Weights of a small GPT-style language model, trained from scratch on English Wikipedia: LayerNorm before each block, normalized queries and keys.
Each number is 128 + 32 x the weight over its row's rms, rounded and kept within 0 to 255. Layers, rows and columns count from 0. Numbers have three digits each. The size before them is the row's rms in percent of the matrix's.

# up: layer 5 MLP up, 320x128, rms 0.0943, rows 174-240, columns 0-63
# down: layer 5 MLP down (transposed), 320x128, rms 0.093, rows 174-240, columns 0-63
# gate: layer 5 MLP gate, 320x128, rms 0.0937, rows 175-240, columns 0-63
up174 106:178134060142110164141152097153104117079135145141078105091089190119116134098130112171124163150139046124151111123148078131099136103092196141137123143165154085157156144134065130087138152149146151
down174 102:088111148146102116123171164124152086177139168112102098168141105177091094134094133126068136116143122150129132049099081143103182169163122140088107183091172141122156141088098136066139168090144217
gate175 101:118117143211142068168171151121146137140090038116061188148090112158169104133162134166153128147152156145065176177165077048098087151092132110124149122132065136110120122126156088131108059133163145
up175 100:146105088110145159097140119147134111139194134097170067149173137126097112092112109104096172110093101106192079125089160148132202106163140093141144133143079143102090089126047168172110141147113122
down175 098:182165108102146131118103157165056104076093098088090092119139141136117158124108192124109167089134155144146125143114135141129154107086149208143181139131158176095110101088153161127194120149083137
gate176 098:163115088192100116154174120089128146113070144074123126069145139159148124125145132112103124118173163175146160145090202084112115128125147111080114134063133155142179107136121080119174132074066127
up176 098:141078140141153098110095124122175126140170157120125122154104100075152094119146142184134117106082124059096069125112074165139164148136091131102093159116114111079116120103144155191128093153179147
down176 100:177137108147186099133180184162144086123087156197083077127134148114185144116097138078119134105147170114183149131173105094091120081159110124138113085100092111079113141107157124087152097125133107
gate177 103:116176079114174112161090095150156124113130144135111189104105137153114089171127144174192146147144083065124100178103182140152096132116109140066093187144099143134142103163202101147071121077161054
up177 103:158084163128104110099166125140158167121133090129119132132197098096168180149138112068080058172132126160137134080087061129122109132141168112174156124101107132157131181123080139088137151112141171
down177 104:117060155197103135128196119140161149099113111132148103144138069135096113108163188103119156114164133127090135092156140131138141116094132085135073101159149127170145124115088118093109076201118166
gate178 093:126085139105120157194145156087098165175130154125092179159137110173120065131115135114177115111156146149116102145153118143133172083126128151116108130138089126131070131174162127169100114109147118
up178 094:143116130107106198089119146145077154141104092134185215181117103112132149117116142131142159086165117123136105081144148163108118154096152092101096150147096130143089114140140162101158042123135067
down178 096:145122189134143113194120096104125121165084158213056094033169136123133129096175116115149113150149098136138209105143098148078161108116112117155186111066112127153074096087087198127119107140106121
gate179 089:114125113085159150139127119126133164149198170144157140093114100179117130113093192138114154107178173146202090099048159146103112146140100100136113093175125144125098130079099126113146129121200090
up179 095:192181121141140176150115134118133157149141090171136104077126155079143130127137029126134079144070134092073135136171165102164089143116133147161092125163143152114162170148172119164124152139092218
down179 095:160171160160073122090163101160162120112083153146110130108106089149158149139145158159092104204116142108129137181119079122153144151098169155110131137109121118175136096143078111151132099091146145
gate180 102:182123109104168164173098151086078155128119069109173096191133132089143124084138127121183130135127084089112103116130146174175085114176126102073134127135126183139151075122083089155110136127153085
up180 105:129091168131120169176173170105119114155120059124113079120137157132097169123154216153127147116137142145148142148109095122104145088141115113121116136092140175105155067146183142136131131105154038
down180 099:126101104129104165072084113107136139135163130102113108089155109135132153142153139059203126106164146142076136029149146122154094148156073112138179129147127106044154071097147142134158149120119114
gate181 094:062136074139084116097137144159183149111149126092162160121101103159087166108109107124128120137131049072172130105039119175148093167097136199138130106160139151109129099189140107171118088198156083
up181 096:155081106189113177112081093079138117110110118159172140116136171180141127127124129184142091089125078170127137104063086125095153175148131155098112126136092152153134132153172108192127052178218118
down181 094:155080109125158132112114129196186097146135161097111123118154156108128098144109090139085091111106156110133102000148121141156130100127182068144079135108098118069165155141106126123113129096067204
gate182 097:116112126131072179138152123124118179124075115080123160063113143139111117176105102111138128122185124092106106174080187090084142132117140117087084167078104128110077107177086138123197149168125152
up182 101:106105130149026183120167143098117122114064121099118104099109164181115117158103131113154144146143109069092093145157140096125147135146183133116090164126098126097100130161122178102157150165107172
down182 099:165107078102132161105145101092149132172188146159128119157094170142057108152144112099080089132184157132155129085078142104106118118136081159084082102115074127153143079091055111114173095185112109
gate183 104:112141086116151085178182141134081141128116120110060123149130192193107144170075138175153141162084117058102113120152140077088116104124122078134178199116152162156122106127083168137111133144151140
up183 103:053084157132040114204184124175123119173112128158095173142121138167108161127165156145095126158096113092108100130178162086115182108108148120123242143133156135149086133084134134172096127105114139
down183 101:155135117120140145152097116110154175124141152173139150179161123112091063121184097121106097164175165129074122116055116139130151119114088077113152119085130075109123160095130092127121184099158131
gate184 105:120176098116146161196127132084050134085083127161143137110119123097132119123072157125152136140138102132164100224125141185091145126116150137047186096138129105091141136068149172157102113082079095
up184 107:086141183147126140143161118144111148111135107073094106111140087190117150133127156106152081187134167184165162159136172144145118146099144121092148124092143123093161170112124148145191065094099107
down184 102:110150106079116120163155138083067136104136150117140119104152161131110152087150129119167093106137162129115058149143127143118104171202140103152129139152171167082087136140125089135132133152147096
gate185 100:109076154158103122104083183187135072062101156100130159083116167122133090127091162158100144129185149059119160153134098168144122106118162156116088164137136083083092123157142087088090083131095118
up185 100:136140156114138118110132139174136126163147173159133114167170130125201107064132150132144124118147116099175101115125132178097065113126175127105125174130124111140096161115153110151122129135171101
down185 101:127168121117085180087102144076093160088183157162176107139133158105125176083126130082116133072142076149146131122135116097081144097136175170088132175145097171129128103121170069094149117205100149
gate186 100:148141107167155124072121118163144063164146090095159193163120172185082120117182165115165116135126180048163167143081140081125141111160154087163115144144120115144093104179105086104114086163117132
up186 100:187090106076152108175176171073108173127126103152092093134055126096106113182126100159065075167172163162098172151159145153118134138137136157116169131148102164081066093061134122128126177148115112
down186 101:164180114135184156145169117169123148076120100115135119129128114143100108143056176105136127148145158096171147195180117054131151079165169169099103144088173143131086167142083139098129154126088168
gate187 091:107122117187064138157077159106112079138163130115130157126116156087115139097171141083145119169113075131171143115133096112078152102159162169141070109148103078197098083127134112102076097147101096
up187 093:099096190156106114129096125077138171181124105130179140140076115157105125086112131128131179157154153182181168141132124111167173081092186109111170091120064087089123092074129096084107120109047183
down187 095:113118192141092054140121115101137124145106111159138166084147102126135097170107118080140144109133118153084203219104146103121113083152161136167146070174145100094065096151112080122141125149163114
gate188 101:119174168134118099123105173166145134166101124110119168125215108153162085165161150092172157131099153131078149152099133102131143095130149159123125150088099115145193160164071051138178116151150096
up188 101:107122115127174107136169123135164141186074090136105158102129118134111090174123149106145097126164127117072127121130142113148109122166174116094145162083140119094194068083134049086140170104118140
down188 099:111117110066168127111158080184100162121161175161115053204156108081121137040139127118102080193176136148114103117089129171182133131122116123122086091113171106104159101132136125102088174207117155
gate189 101:122186110203073146133101140126119183090113123072144124136120094179180097098134129114149188086147109171129129147095107114143110054096098101150113141106098142142093114119189126099115150129189158
up189 101:156095107134209116172108161143157150144181131117113098106150130088147105157127150138130071139187146103132112129165122112065082076172119067154099158062118146129120142127074096199152111096116126
down189 103:163129101078108153177130163121132141125072125106136115176146128128166105155113064102159062148131147097154132091119166040055142157126132136096098112140052104175142130148118099145146121163155166
gate190 101:102134153160000132133113080116070132164133122116106108131125138102120073072110153096156141077090147087117115134143133169110148125135093128146179152104136144144097086121140132071069142109161120
up190 100:117092120170194066186095135107136103115130191106108115099165115147150151131077129120136127148123144121134111133078169137151109175154102111147118106190172122122095118093187099106104163182152097
down190 101:072152149136127126119061150119157117161128132154144126137154085134098109102122132130175103174176154145116145043157142158121120095089135150110157118059110100131163175190090091111119067118120135
gate191 094:163153066112138094085090105152161113146130119146183145079120136160087159099150121171137074124104146046149103153174139151125145092113076097170108184164123169167138096086136150175100145158155074
up191 094:129188072127084109128104130116126130162171080156126136161168157096136129123181093100127123110122131105143157204140116109172151140125062129101119127104135200091191079118141105082145122118140106
down191 097:164077112131109076107153108153140110145119128145129157060144128096203153119150076171132070107129133119137137151077122108228070069155134189092069115141147157096127137155106202145117095111130139
gate192 107:138116099092160116092067154117080131162170102143131194178140116141112067155082143178141121074128117114108068153133113128087101149091104148106191132126077170090181111122117167100018151151147100
up192 102:101039129077129141137129147162129102120096110094130177145125103157095077134146122173117145154186106161099140161126114164138166131130112099119119177139097157075143166077136169092116123119126068
down192 102:118128149064114105118100099107120222149143118136139159083137150140129176106152095098142151106152145137099188163121122139133143127141035102167156140105135107069089142156101171130130121167099089
gate193 101:159170108136104146113103149178109123099091140056120132170168165141164113152106150112110172109144145169080138149170184155075114069134161109136170156172130103135159145146119128139091145166081138
up193 099:109116100088138156127129204110091152085120139124126119079157141113123149135125150140134136118145161144084111118162118171147156153106133092045107105140103098173112191154062156130110122096104143
down193 100:108150150147140162108212101141098094088161125154134027095150093128139161140114221107160181155095090139186149070141105160114125128151059193101148106097124174137135166107105143149128113187142181
gate194 099:149101119160083131146128115123179150121086163109148172080144114107128088100135141162122085130086104138064127139104123183117121164146095143127137107134111206167157106135113105112091116083146077
up194 099:140119086138159131132164167072099143026135070129135160105135187149135138125122156112111155115165106116131191107098165111129132130116154143122097097147120150103113122172078122132093136188059123
down194 099:178057137149182158170149140125108097188177165084137039100154146124158121096119078136113125108104078090168084102183154074154095094150102149131098117185119141069160203115145129154149127121117142
gate195 080:123116074100098208145160144087122158117073120168164123092126154098154127110106166139124148089168090116195163149169159137078147090087094029168100091132159145180089121085129126133154132107111130
up195 081:158148130162150083054109115185139172154133106128096104123149147096113156119131082149101127146118171137083184125094137095164107229146146146085109168101131128067134176186134120139099153156110115
down195 088:104121133160108150121124185085083134192137112108106167136084171135082165159115183133141085065118116159055132208130118161136090128170125119072077108154084103152093116078141110169118117114124128
gate196 110:108153146154147098116121097132080108155130116144135151171119100106103147150121087161141121197124155176123099197126129131087086135116091120146051138144075116123118172115141158108098042134117126
up196 107:138158109193197107126125087188180112133133109150133115107135116084162088110175081136159108095116166136139136106214113169134149072073141188143147113117135157093100090094085083099101105135172125
down196 107:166150125158139127143091098097128098111166211052128141105195129111133171148122086131156114160096157080195126114122119067206119179100123159099073205173169092112120139072152126118131184148124142
gate197 100:150116132114165113170177163178157129159102191084111166099173031099080118103085124153119050110102143081077104121162100161137094108160106108150123128103105105095083092155112134089092131095090096
up197 100:109106102096143149139115111140106087137202116102151169079105086196158101130129023168117128126153163078121169118134141070125130113138108149135104162197204103143147128161156155163121202148180176
down197 100:124101077127172112077095172052121144114157163133175074089171126120106082119122137163135126103174135177206134023102090150120094081055134161119182135111076163096132092116135138087122145122138106
gate198 097:045123110082137156123131114155135128096107176133121163137156128129120127169163134143142148087146091133138158090174110129080096142170126122063163109167055153151080117139070092108057145186113094
up198 098:135069070119125154101118141131140110066169158102168090122105101139212124135121150131149103112127097148118132123137155143112133123212081102142051124077147144179119197120106111145138162087185182
down198 099:130128117159122096148097198067081127111145170115132137105147147168168124129142178140134131098100085103170130084079179133120143135095112089165120223072160080187113137166139070113169115084139118
gate199 093:147164165150077133140129163108140088149182133095124173145111094115153135131102134150139174078131120133157133071126089159078141123125149113139115128152120117127150118153114153167183109136183084
up199 095:169106123120165162099133094166153103136152119137135128143150156162102127122097086078072106090120147114138182115134119134069139156109087097133122131093169137176197170170109178116200116131127148
down199 097:114133116110101156083115169169095128139125199105123087149168137110105122105103148141102121134079129079161116000153097164169094204156179122112097116142104104055216103145154108145137127093119185
gate200 099:104143122060126160178159165176154156136101068147114110139143102137144089160171127135178117160159088158053138150118117115153061078146085074092115160099084157091115191092108172099188171112141124
up200 097:126100165180175130156123119074091134181078179154094168072126143130094151120074123164116089124163198134141093084146113117148172127127099152136118061101199147058148124106176127090087106178102135
down200 098:098080139110169125165116043126124123132136144102077183128153148130121184086118154146107124115136158130157098121077139127104179170112140117149128084141124173153090133121177133114091117087133159
gate201 094:158113111097103156174138150122114038132147084123166165158092218178038134177084152077139130108153103160179138141177077102069157108155171135109149142108167086156128072120143079131104098085159085
up201 094:089095186179147102147118113101104157142198113129147089137135069155120073099122099131127192123146127110102137129071156156154114106127099162160212112112139135094106099134085124101127128133069149
down201 095:131116142109127132151091155145131126080157050121122092091107100127128172139105181141114169087166161178146133215129136148137116090070153181082144080127153117130068139141093061083117082116072105
gate202 104:138125127156156136163131145087096122093123050128164145079080152121110162144164212172151184131141076182076115151080131186109167094122093084117141089124069092131149108113104168085107093141178117
up202 101:125187153146171084121084126145100136087134141157151135098128161094129098112165138112055039135124137074180151171166126152147164121132175154140115133148166100143123075115115084099120111051088113
down202 102:100156112143147134139147126144159039106143118156139115178119148087135085156095137191107171121126097112149100143121144160166095147159193121121103087163103139126127123094078133104102135126158149
gate203 107:059131133088087094122111127194122157159151142032085151079101059066119159136146078128081091133099199106179123151157150138091132133109158155097148100159099147130138128165093126169169128107107161
up203 107:132083131126146085151127130087148133148076140129116122109163169116114119127092175147125159039177104142125195114119185147111097102153127095130088096086119130104116090156047164087124166182088098
down203 105:092170131179159197113163159136101134149072058102100141142071103114110141114150146122151149149123107131132101104091151130041158180119058153123155121127172052104089136101091138101133163133078128
gate204 099:136117141139097119109159116090155146100166143135132092145097176110176168060069155160150118086150181115103143124138144130152145111102132141091093098104158118119091105140124074134082117208148110
up204 103:116103174098109128133140182143095123134118112141097122105151122119124119083150145069165163031129084126158171173088088194155101166083116130109162107200090144146153146144125143117123172108144175
down204 103:125194132154156105184135153130147080157166146145110156125115173112169111072101094124116116125175099058058142106170102169171154134215175122117098102061121166119158176129149146085179105145114135
gate205 099:106126113124096156140155050136131113128126136071163100115150085183121154128120212158147141085113160127104117169143133089103118140145079129117142089065087182131180124140091181111118140121083135
up205 098:160166210116143137103102143161127162131138149025150096136138134169099104127148113155113121144148094110113131174086150079173094090095148134104141147097080086096181120153144141110185103076090149
down205 101:100145113193151179167133191170159154089166080135170174134103071177148136111113159148112131112094207067121083136162090101112158160119069161121148094118124140120152143166119156126131143076030111
gate206 090:087103128116117057188087152127162102093164087092095163128132133206094146125133104108106143142198166139150070129107082141151137143162126103140134064117137107111110169091139182122164107101097134
up206 092:139107123095096136096153102090143153161093108124123123104086101119083103153137168146065070125034122117135137100077129147137062146186137114125088090141184187178142161145093123098140147103109139
down206 096:144189139196156128180123143118171127118126093086131175095102124120164145125090172148125103161141106096126144187125106131109154099127127119117150098160096165099128108169132146104162179127126132
gate207 092:195141088093112102095067115158180125194153090146075127146137123128142098121131131161152075115176151111137144175116195093131165120130093143149126113149154127146164124115140065128128130121151162
up207 094:178133137089210118146145127118135123176160068142111131108060077145138159048113085193128096153180170175184148076110152103110166078131144086162186155117176138125133143118107131070178079121098085
down207 093:157110154126124108112184153159079165101083124124160079128123072158194174134107112082150134166159133070123095133117134160115103104117153131139129127084089102092126135101134115138169167131120131
gate208 094:164102153097180181160113126110153121154102125146100184072106124139082099056149127123127146182136108104143102149122148148155110119100166137090158131177168167138084154091133053096138098124107164
up208 096:128108084101090108142066128077192138154145100127131092171138127118084148188167061029119166140134116100062137073126107129114130121173118182205133192126129108109146187140092192173113156144150122
down208 102:125134142154146192117202101126136135083100155089129105112142167123116095113133126163123114088172144131165195066138150129136162089156143117128175082156068129095145115112112128163236163125112141
gate209 099:129135138089100213143183140144127151205098133125130120154143134152152107130140074118145116145092162150109141169173136159112056084104157099117094124111103151131143122095089161095129098122099174
up209 098:143065081179095102095090208068112139151121149152143147075133114125083135205078128155139115134116119131082184127098136136077139075143157123146104129152113135145148228092084137164080118140132098
down209 098:135114140116098135159169067108203135120049158143119089098115123083136109165166153152134104068125086082087189121158125166103136141128120127119125166136198080115116117091095144129069107129140208
gate210 099:166112118203139099117120179157096090102155160088064109103147143104153153135126124171137135174098042109075134121077141150155125106084198093110119151176140147104063124143134148127119085081171098
up210 098:132147134124119108115120078184172130190145084153170205066128160131115065138118101130168146075094153147169171095146123098095165085102109182088153128124086123145109133094174130113116115085144162
down210 099:168129189170100170114162158112091138102136093153112116161139157195133107144118113165114104135166100173090195225100122112109151054110185092102104129179209129122080126101123071108119120039139144
gate211 105:165092137106086126101167107155175089108116121059134159154222182159119187093167121114077101079111131160156145160058117114122123140125108131124160166180073118153159119132099150136148104088116105
up211 102:087136174167163089122100107115124142123177115155064139150120116139133149069138136052120183168151156115098093128158115106086162068127169107160106105150150080124073152116137078134085139111157130
down211 101:102128087114073135176136060116090118143171109080176158100088145108126132097185092104201165146092174109148147163138149083105135136185120126131179144156119136080085156081100163188134121146072108
gate212 098:161168165059163133135113111136145096128139102059071143101105149152147107091195155147119093127154175114134094200170156096202151167143127089093043099184090130106118139095106170126130122148141148
up212 101:149142125169073119138137086127088101142070025139143107133082156165084129128156159101150121137114103132146134178109141119147143114119128117200095121094116135150115116162050140069086150144122118
down212 098:133097152059131176138122137080122131191149170153136154126120134177157154220158109088095095125096150158153109117136093163210124175139131148077108192133140117132114090099133088126097132186131139
gate213 116:105144143083133146147174071112107086186139076143155113123188108098152157128098113204157092138117134073143123145125141102102076097157146087095115098145109119158094170095174132126101075127127130
up213 116:125169169045138102121128122140109107149130052164181075139128127091108144157095155117124089168105107126141080177141120108134141059175155105108063147112136105153131119107156157091130105139114141
down213 109:104150118158157100167130080131087128082174166122092114195094107128171150137088110112165096052156187174133133125111171115127151122108134107156166145095058122110106128133157082134074122134079155
gate214 106:062140150108092101125117138131061070096170143118103140156131171186183178160105114107151129126221140123132071163094111114129088183113229132137140137156114115112151155190107134175126131130142097
up214 105:205102140073110135078137175139163161146095131134101072123181164134115154163153117098132122151148149115088187132172104125079141110119137122143155103136132175166177117074078116100181107136165135
down214 106:159106071101139118142137169074114127127170102096127149132104131121092100130102105142106118099162085143167198179166095151163134127086188104142116079112186127137148120109137162174111111127166119
gate215 103:106093117130137106131081125120119151141145111115115124159106135177118186193143066158167114118148146106160095136115165111105100104208171098020123147136120151176125096109088135159129112142151125
up215 102:058120111087140088128099115094172183139130127100136085160129175139151131135160134183155131152072144118152108183116110104149165161145134141124142146150161130102080105127092175148147127107172100
down215 102:106157159133198130150124070077165155100131186132115154146154124134143125134175108091134116083169146175151108170193083095179101081111105178101147110150102146076078084117142109094162151157098095
gate216 094:081150154148112123174197104115112145073171127120118163168150158151150198110110135152102171154164150131126099145084145090144058159134122142152108103085136136065151178148123155113154095180127135
up216 095:167062196136115138124130133139092155081148178117111193104080129135140113133139122102177112169136114116137204102065129098140074126119106130142102165170116168101159126142088149145186136159128132
down216 096:133170095100153129105119125150139141101146138162144149147134089145103160082129171103047096112119152111157150141191119133182109112153143167155054130124154158061131135132118117112136082075081094
gate217 107:124094121157072121105110155083143089125163073115115134159097092122149145122181155105164129175116118134084071155127089150088066142118144115099118131108141154135165106163091151141166134172115105
up217 106:105135169101118156100128137097154127102148146123149107126060083111150209157163114095114126131170174153156104128111127111094148114122098074087060088135164138151117111155173147093180183142078104
down217 105:137162201134086093163137118108117118131165155151103173132116115164097096095116133160186118146116152116096170162126090092064097096134112117106108143105173053126087122148207140179127149163192109
gate218 107:104190095170107119107090096147068064104081036108130139088155165156141122134149153177144145152087113167101177122152144166108147095121138161078147126100147133135085111135137100103119138073122126
up218 104:134116172065128183128102140169129184194114210157082192164110115112124178161098162098124134114146136070130132176133124109184097137132146113147138092102187129156151127150167102103149127091119098
down218 103:132117143077141141139113143098169141145094110084164151093142193136086129161091133136134111137067145147093141127176164133151113164074161193136128133100108098134146103097094166160102119112095128
gate219 104:146100117173079100124179127116099119176137134113057133123170105180079156151174168110130105216132099111170103171101093133162076076202119142126122147120151133134156127129104138186107050170127100
up219 102:117167093160151094079140093095115097168140141079114109116111091119137147125139209089190085127137119168157080184079086137116065125160107138126104183117131169140098061165131093132146091154120137
down219 100:168151149162111175142114148117096143154115096174110138170143121152141102102162108114088090127068187153166145122171194126132142059134097123097055133126141151196124118130109161107135148147081138
gate220 105:200132139064132179150114102113137111141107165128072115119181141106118219149097164181176061162112159138224112149091082116094107130149122151059108106098154090115117156088120131160118148122145098
up220 103:164165101116120192137157075144146152177099135100093116138180137163181125162061129137156155112113082136141183138109042117092062131096101159094151153081094150167120105120147108159110174104114084
down220 102:131163127069150098122076178154166111144050146126125101158086187083160131102144165157173094125087107149147112106113131103168141115133145115165064083107166153096076138155128115129159106170174136
gate221 093:135173080121090103141123132111107098109129122105048143119137159144127182100125081117173076084134075123174141073195078103089118121176107137123117132121118086145166158116175139167118215098151148
up221 097:096128163106115096102153149129133085092105109166096140095103038029074146089100136137105119146095171148133119165181159141180161083124106095126175067176148126117063120134152160076059117112161118
down221 096:080094078137154082212088064097138067166150116109082169151123118141158101163137153114142150132149119154077097131128129108117134141128113211105164137120063128099085197023088068188162123161093111
gate222 110:132165111086172160169143179158120159127095156120175075113150126162124152097152111145146118102145167083107108159129136136148143173078177122081103120142101115114164136134158158168123162091173102
up222 105:113167198090145143172163172141135119182141099125096106097129144152172111144089126164162147142160186099136142090161152187083108137084091123098132112123125145141177099132065145163164140107125146
down222 106:098108108130112112142149122157071095147185149185173189112109134128178129045094158081092138141163105107140149153134164128135097145151168081095142126150085187087156099123128088088116096122137202
gate223 104:111105142089129123147105111152123100132153139091165150168132131038168114105144146090147135119135146123116091128125209145091063144164149088163115085169054124100125150166099187137104115130138078
up223 104:111127150140077115106097073130119090090171066112162113140180117133121117109127062148156090146099099135133127129147102110109114123091129151169144152237172055156131162137131131132093122112072157
down223 102:130139134096131148158161190139102190179086136157148164103089097122190069184136139115086137116133123126107075167154152117156126116133153087160159078100110101065178116183135133184117178145123109
gate224 108:120110098165094107148143173106060116103143089133146121138071166105169128143155180228132128185158088137081141146149135127046188165126127149139107114101128152107095103095096133177128089126135100
up224 107:123158082162181114159125087108149125116111187097110083126162147129128178140103119092118109093112113083163094146113129083158131078118099140135114128152132075066103130155189147084126158112150120
down224 104:096139120122104214124109152114142149133144123089140123139148137120139137120092121125091161060125115172123107135065151164179113121134106055137106127060148191058134138110111090152164112138144064
gate225 097:181137191140129182180136161144095077109121123153107192098145102175128112145075138164115106178110114117109111153074097098121089099116138103058074125107133128155081128163155092091110073083172131
up225 096:121108083126156097124141074053123167113094128126171088154156126092126188121185123112095173151133136138137118141166140170108112116121072109143181153100114104099174157116131129149179141163123094
down225 100:218149151066125112104110185107151105097097142122107125166115114112146145116132182098143153043135079164169135121163173125078173133083070134137162131096096182127123124141095137160122156133141137
gate226 096:128138148107129106104122184154106148167138113133135102106115143104080149061143131139191161056142094133122173104086105184176099141122063149119155097113104155109124138110154137109111105130139092
up226 096:087121096177121175103129099095173141111172134104158124121099132153151076129087150103164103155101082147116130072062129154138099116151127070102100137108055144164114137138143119078163132086114174
down226 100:161107122199132113193138150181157127064115085112070179108142148082152126160092092079097099129160118151131171145107204138104179080085163093126144135171111187135121127105164126165099151132139166
gate227 099:127111067181071115118127138124160114098072117103112174170159182171068128116155111154133141175099111162163162156127152103091163171083155111126183144131165069164084095103149182179132139139126115
up227 100:141120092144127114148146180102121223130112176145120095124088120132152108164141165114098132131153115069114133144136082121112175097090082114181119074184071175114153084182099099169065118109147174
down227 098:143145150147159153132133126170062145133114109161093147147105180110121152095166091081114149117081147121167110150123144119107183166093180184158138103130162152148087105117109136136084159168167076
gate228 103:070151158116119115141116199133148163106128117163120098138155122105109139091147161082043127180164161135108107160157126119118148113130095139109050092138078138147073141145082155167114116135096120
up228 107:118134155109109143107091150180072124141129146108125070153067198102150150103093128095109155103083082083129113169125136149078080153075126102060119136173176130141097123159114122137135161109213116
down228 106:122175132196094169091128094166142147135133145102102083070142098151099153123150156122092099143183107133121098146106086106083114128089103160102122159123168084173121130149098161112174115170147125
gate229 105:070169080113109114153148137121094162118179130163157094105139147120155147105140088131158074206091137144121074152113146173115160171088134097139140144160090101166064133147108154125113096170156049
up229 104:146094112162091125106150150151122163131153127112079149170142101128179111151124115094107092037140149147134110102215079152085140099145101124133109131137114142155124104159155122094172101090140121
down229 104:128166123206157118103146156230115083139097133128118115117105101128086145148137110131104121188180102123089148121094109087071136115091132140135078130155184128103111097162151152146136133130097182
gate230 102:147196112070105108151105091129111070159140146128135179175174142131121156129114160132111119133131161112105122128131076145119168221126178143102092162093073121122071123064115136187168147174105126
up230 102:144116163145163094077195142150059134166115122082172196163109097133088139101156069147135128087165164120100117137141106168165090128082128122107083138118087140160110073130125161092068160131090130
down230 101:073173122146128126136139068108103150130160117115115152127138080122111111134082130115179154160179141114133119255100096123093146070137128162110175117120138130107134105108069168157134110141108083
gate231 103:171116125143123112151085151188117121102115120047140142210159124152094165204191125104130099095098100157158097125133084103074152109147162126127064151121134133138123104076084105095141124098130078
up231 102:081112157119122112092100136086137177112130136200146096062116178150133148146122120107130173136133103105118208145088132096182103128170129090121171118104103167163109086156135133141143168137096133
down231 098:176138123138154117083130157123150104148134140168132130127165125112087139116125159135101163133113120136157130188111092168157091138156177153068212117106077095141120145149116127112142098135031132
gate232 089:140135118149126127134108168093102082104099132112078096153174120116091098065162160180177149107139143090088140124083156100090159101174145135156108119108056190113143092084120147126151156163157127
up232 089:165140133076136106169187085129101100157138133147202160150099143099131178170080128143081114126125108161133072121164093143143096164094137091143154150144204070108119159129156103125093121045148121
down232 094:135153112080093134184160195136127160126160108071170161148127111127140091148059138133116085142116067217113125136149166139164146153111116074144168083138131115057156081145115141101137112082165127
gate233 112:109209126082151146143128079152111170175145143094149125118136145107131087140123109193120162104100133102110090161103145130087087147183106120081157078144099169148096167126133161155134132089141120
up233 110:161147102129118173067110161149135123149061182144183133117133130136128150142100154121062091129141114111092138188140119182099122133077055160176095089113196137127120139099123106106097176115056082
down233 109:161083132189100187109118149072133117128150113111140172071101117148111124190152117175156107097126124170122100151121151073155104133107180113095096166186152139133101130128159106170109128071097118
gate234 104:139156149149127102158120070137104095111182152137132189106113133117101186129166122167041157097194077138153117227136097114130089168128123104129045127122084140132124107067106116097151092168106183
up234 104:091141161139107071076105165208131090127041137118157104173113150162180096115182135079120133128137078144162160160103091118144122146117115089073154109099152135129147090123150094052160155135167120
down234 103:117110152151098092183087113152046169115088169153133178173154137144156110126153178123149147110166077114171110221151116107105131129138126160118129146114130147124124140102171138117167139115135114
gate235 098:139095136147133122112182152179113155152129070121155172109141122154095157072211189086106159097072083119133116139083133151136061126111102116079114078134144158106171094108179113150164194111100097
up235 098:155111150172140095128105158151093125062097182147106056119128134120196109107059158091121146165133172117146146108176113151143136123112125116136184132151086058134127057085132132123163079140102142
down235 099:176098108053147119082165111170124070094152117084128124185120150154174160115143141133143170137121135164144114092098152113170114090035143172143155178140160144158086142070115141106191114129100126
gate236 093:134149148082152072152160167169176155092101169143089147119138109191092075166065165112139018116124169120119164148159161135141065151137161088110144100110099209142148133156101110122160134128130123
up236 093:162129120124099205137182123137109091151122149116106172098081165144069129129117171159155140115143096161099096105080132098108136153122123087107120221138173111178163173110116102137138142137140190
down236 097:023066114139167101089108149146164142126120121121159177124150077154117115129107142113099122147092168139155110156121123112108086154099148108149137119156119104167148102190112088155101140123195157
gate237 100:119166139090162140134143131174125130179109132064168154130152133135057115101160068107172149101090141119118120162147106142129161141128131128167172129132127094153145141118099091096089112100132094
up237 101:115115104099087100134132067145160118157079189114162145164116131147127167131168098135196129128117143080090085133110091138121176147140161136167102098092115094145191112187157148117082126066125114
down237 101:084150159143172149101169122131161154146112093112149095073075097102180101124123085129149070171123131107068117145190097078177137146186195140126148103119142138123149128137127130106094175163115135
gate238 089:192081117070153174068085148166119142076158137092110162087130131146122107126125135090105102075153157105124066145177078117133097141091140095099066128196091129126169122079158116135153137162146125
up238 093:177099082098159183062112167135069078109131131108140136160102149076206092144124143132105154111121130128151099121140094147168079095078145111096095146173107152143098136128166155157158087133157133
down238 095:121126112165169138159139077103144159152117148107115121126108137135084164125097119111175127120124121103122122044076164141125106216144099144128049134150117110073132101105137111068154136110106198
gate239 103:126128095152090158140081138150078138171118144102135109074134118102100161109152133153214103161066169084115108140129156130116106160184134090102103087171111163161142140097151116118119095143168157
up239 102:039080116113111144130103123113070158158121153155153075139127117130130132152133120188182154150126118126094064073126150065110083128155152141154167136135154132137154084192172129145116137076125158
down239 101:125167093144095120216094160110174173122122127174113175090099125166163134081151110120157124102105122168112133098097148132150111060117054131155146126149116128084092126110130102135102133127140092
gate240 101:118106158108101124073108117140108129115070159094128107068107135139196163157113128152129153145107148121117155191075154171109129088090105074148117151087091187121186110124182153193098086109173145
up240 098:127111156165089144100105143144096182152120085065087077135149156146113124096134150137174120124137131094122167171077182174136123120114185030147127181115113197122174120133185135150091074125122117
down240 095:110118145062107135155082133178122158148135128128108130152076148106115037130125089084117160103171139062127131085109144113098155167151127154143121116139122087118157139118082138081176171128152121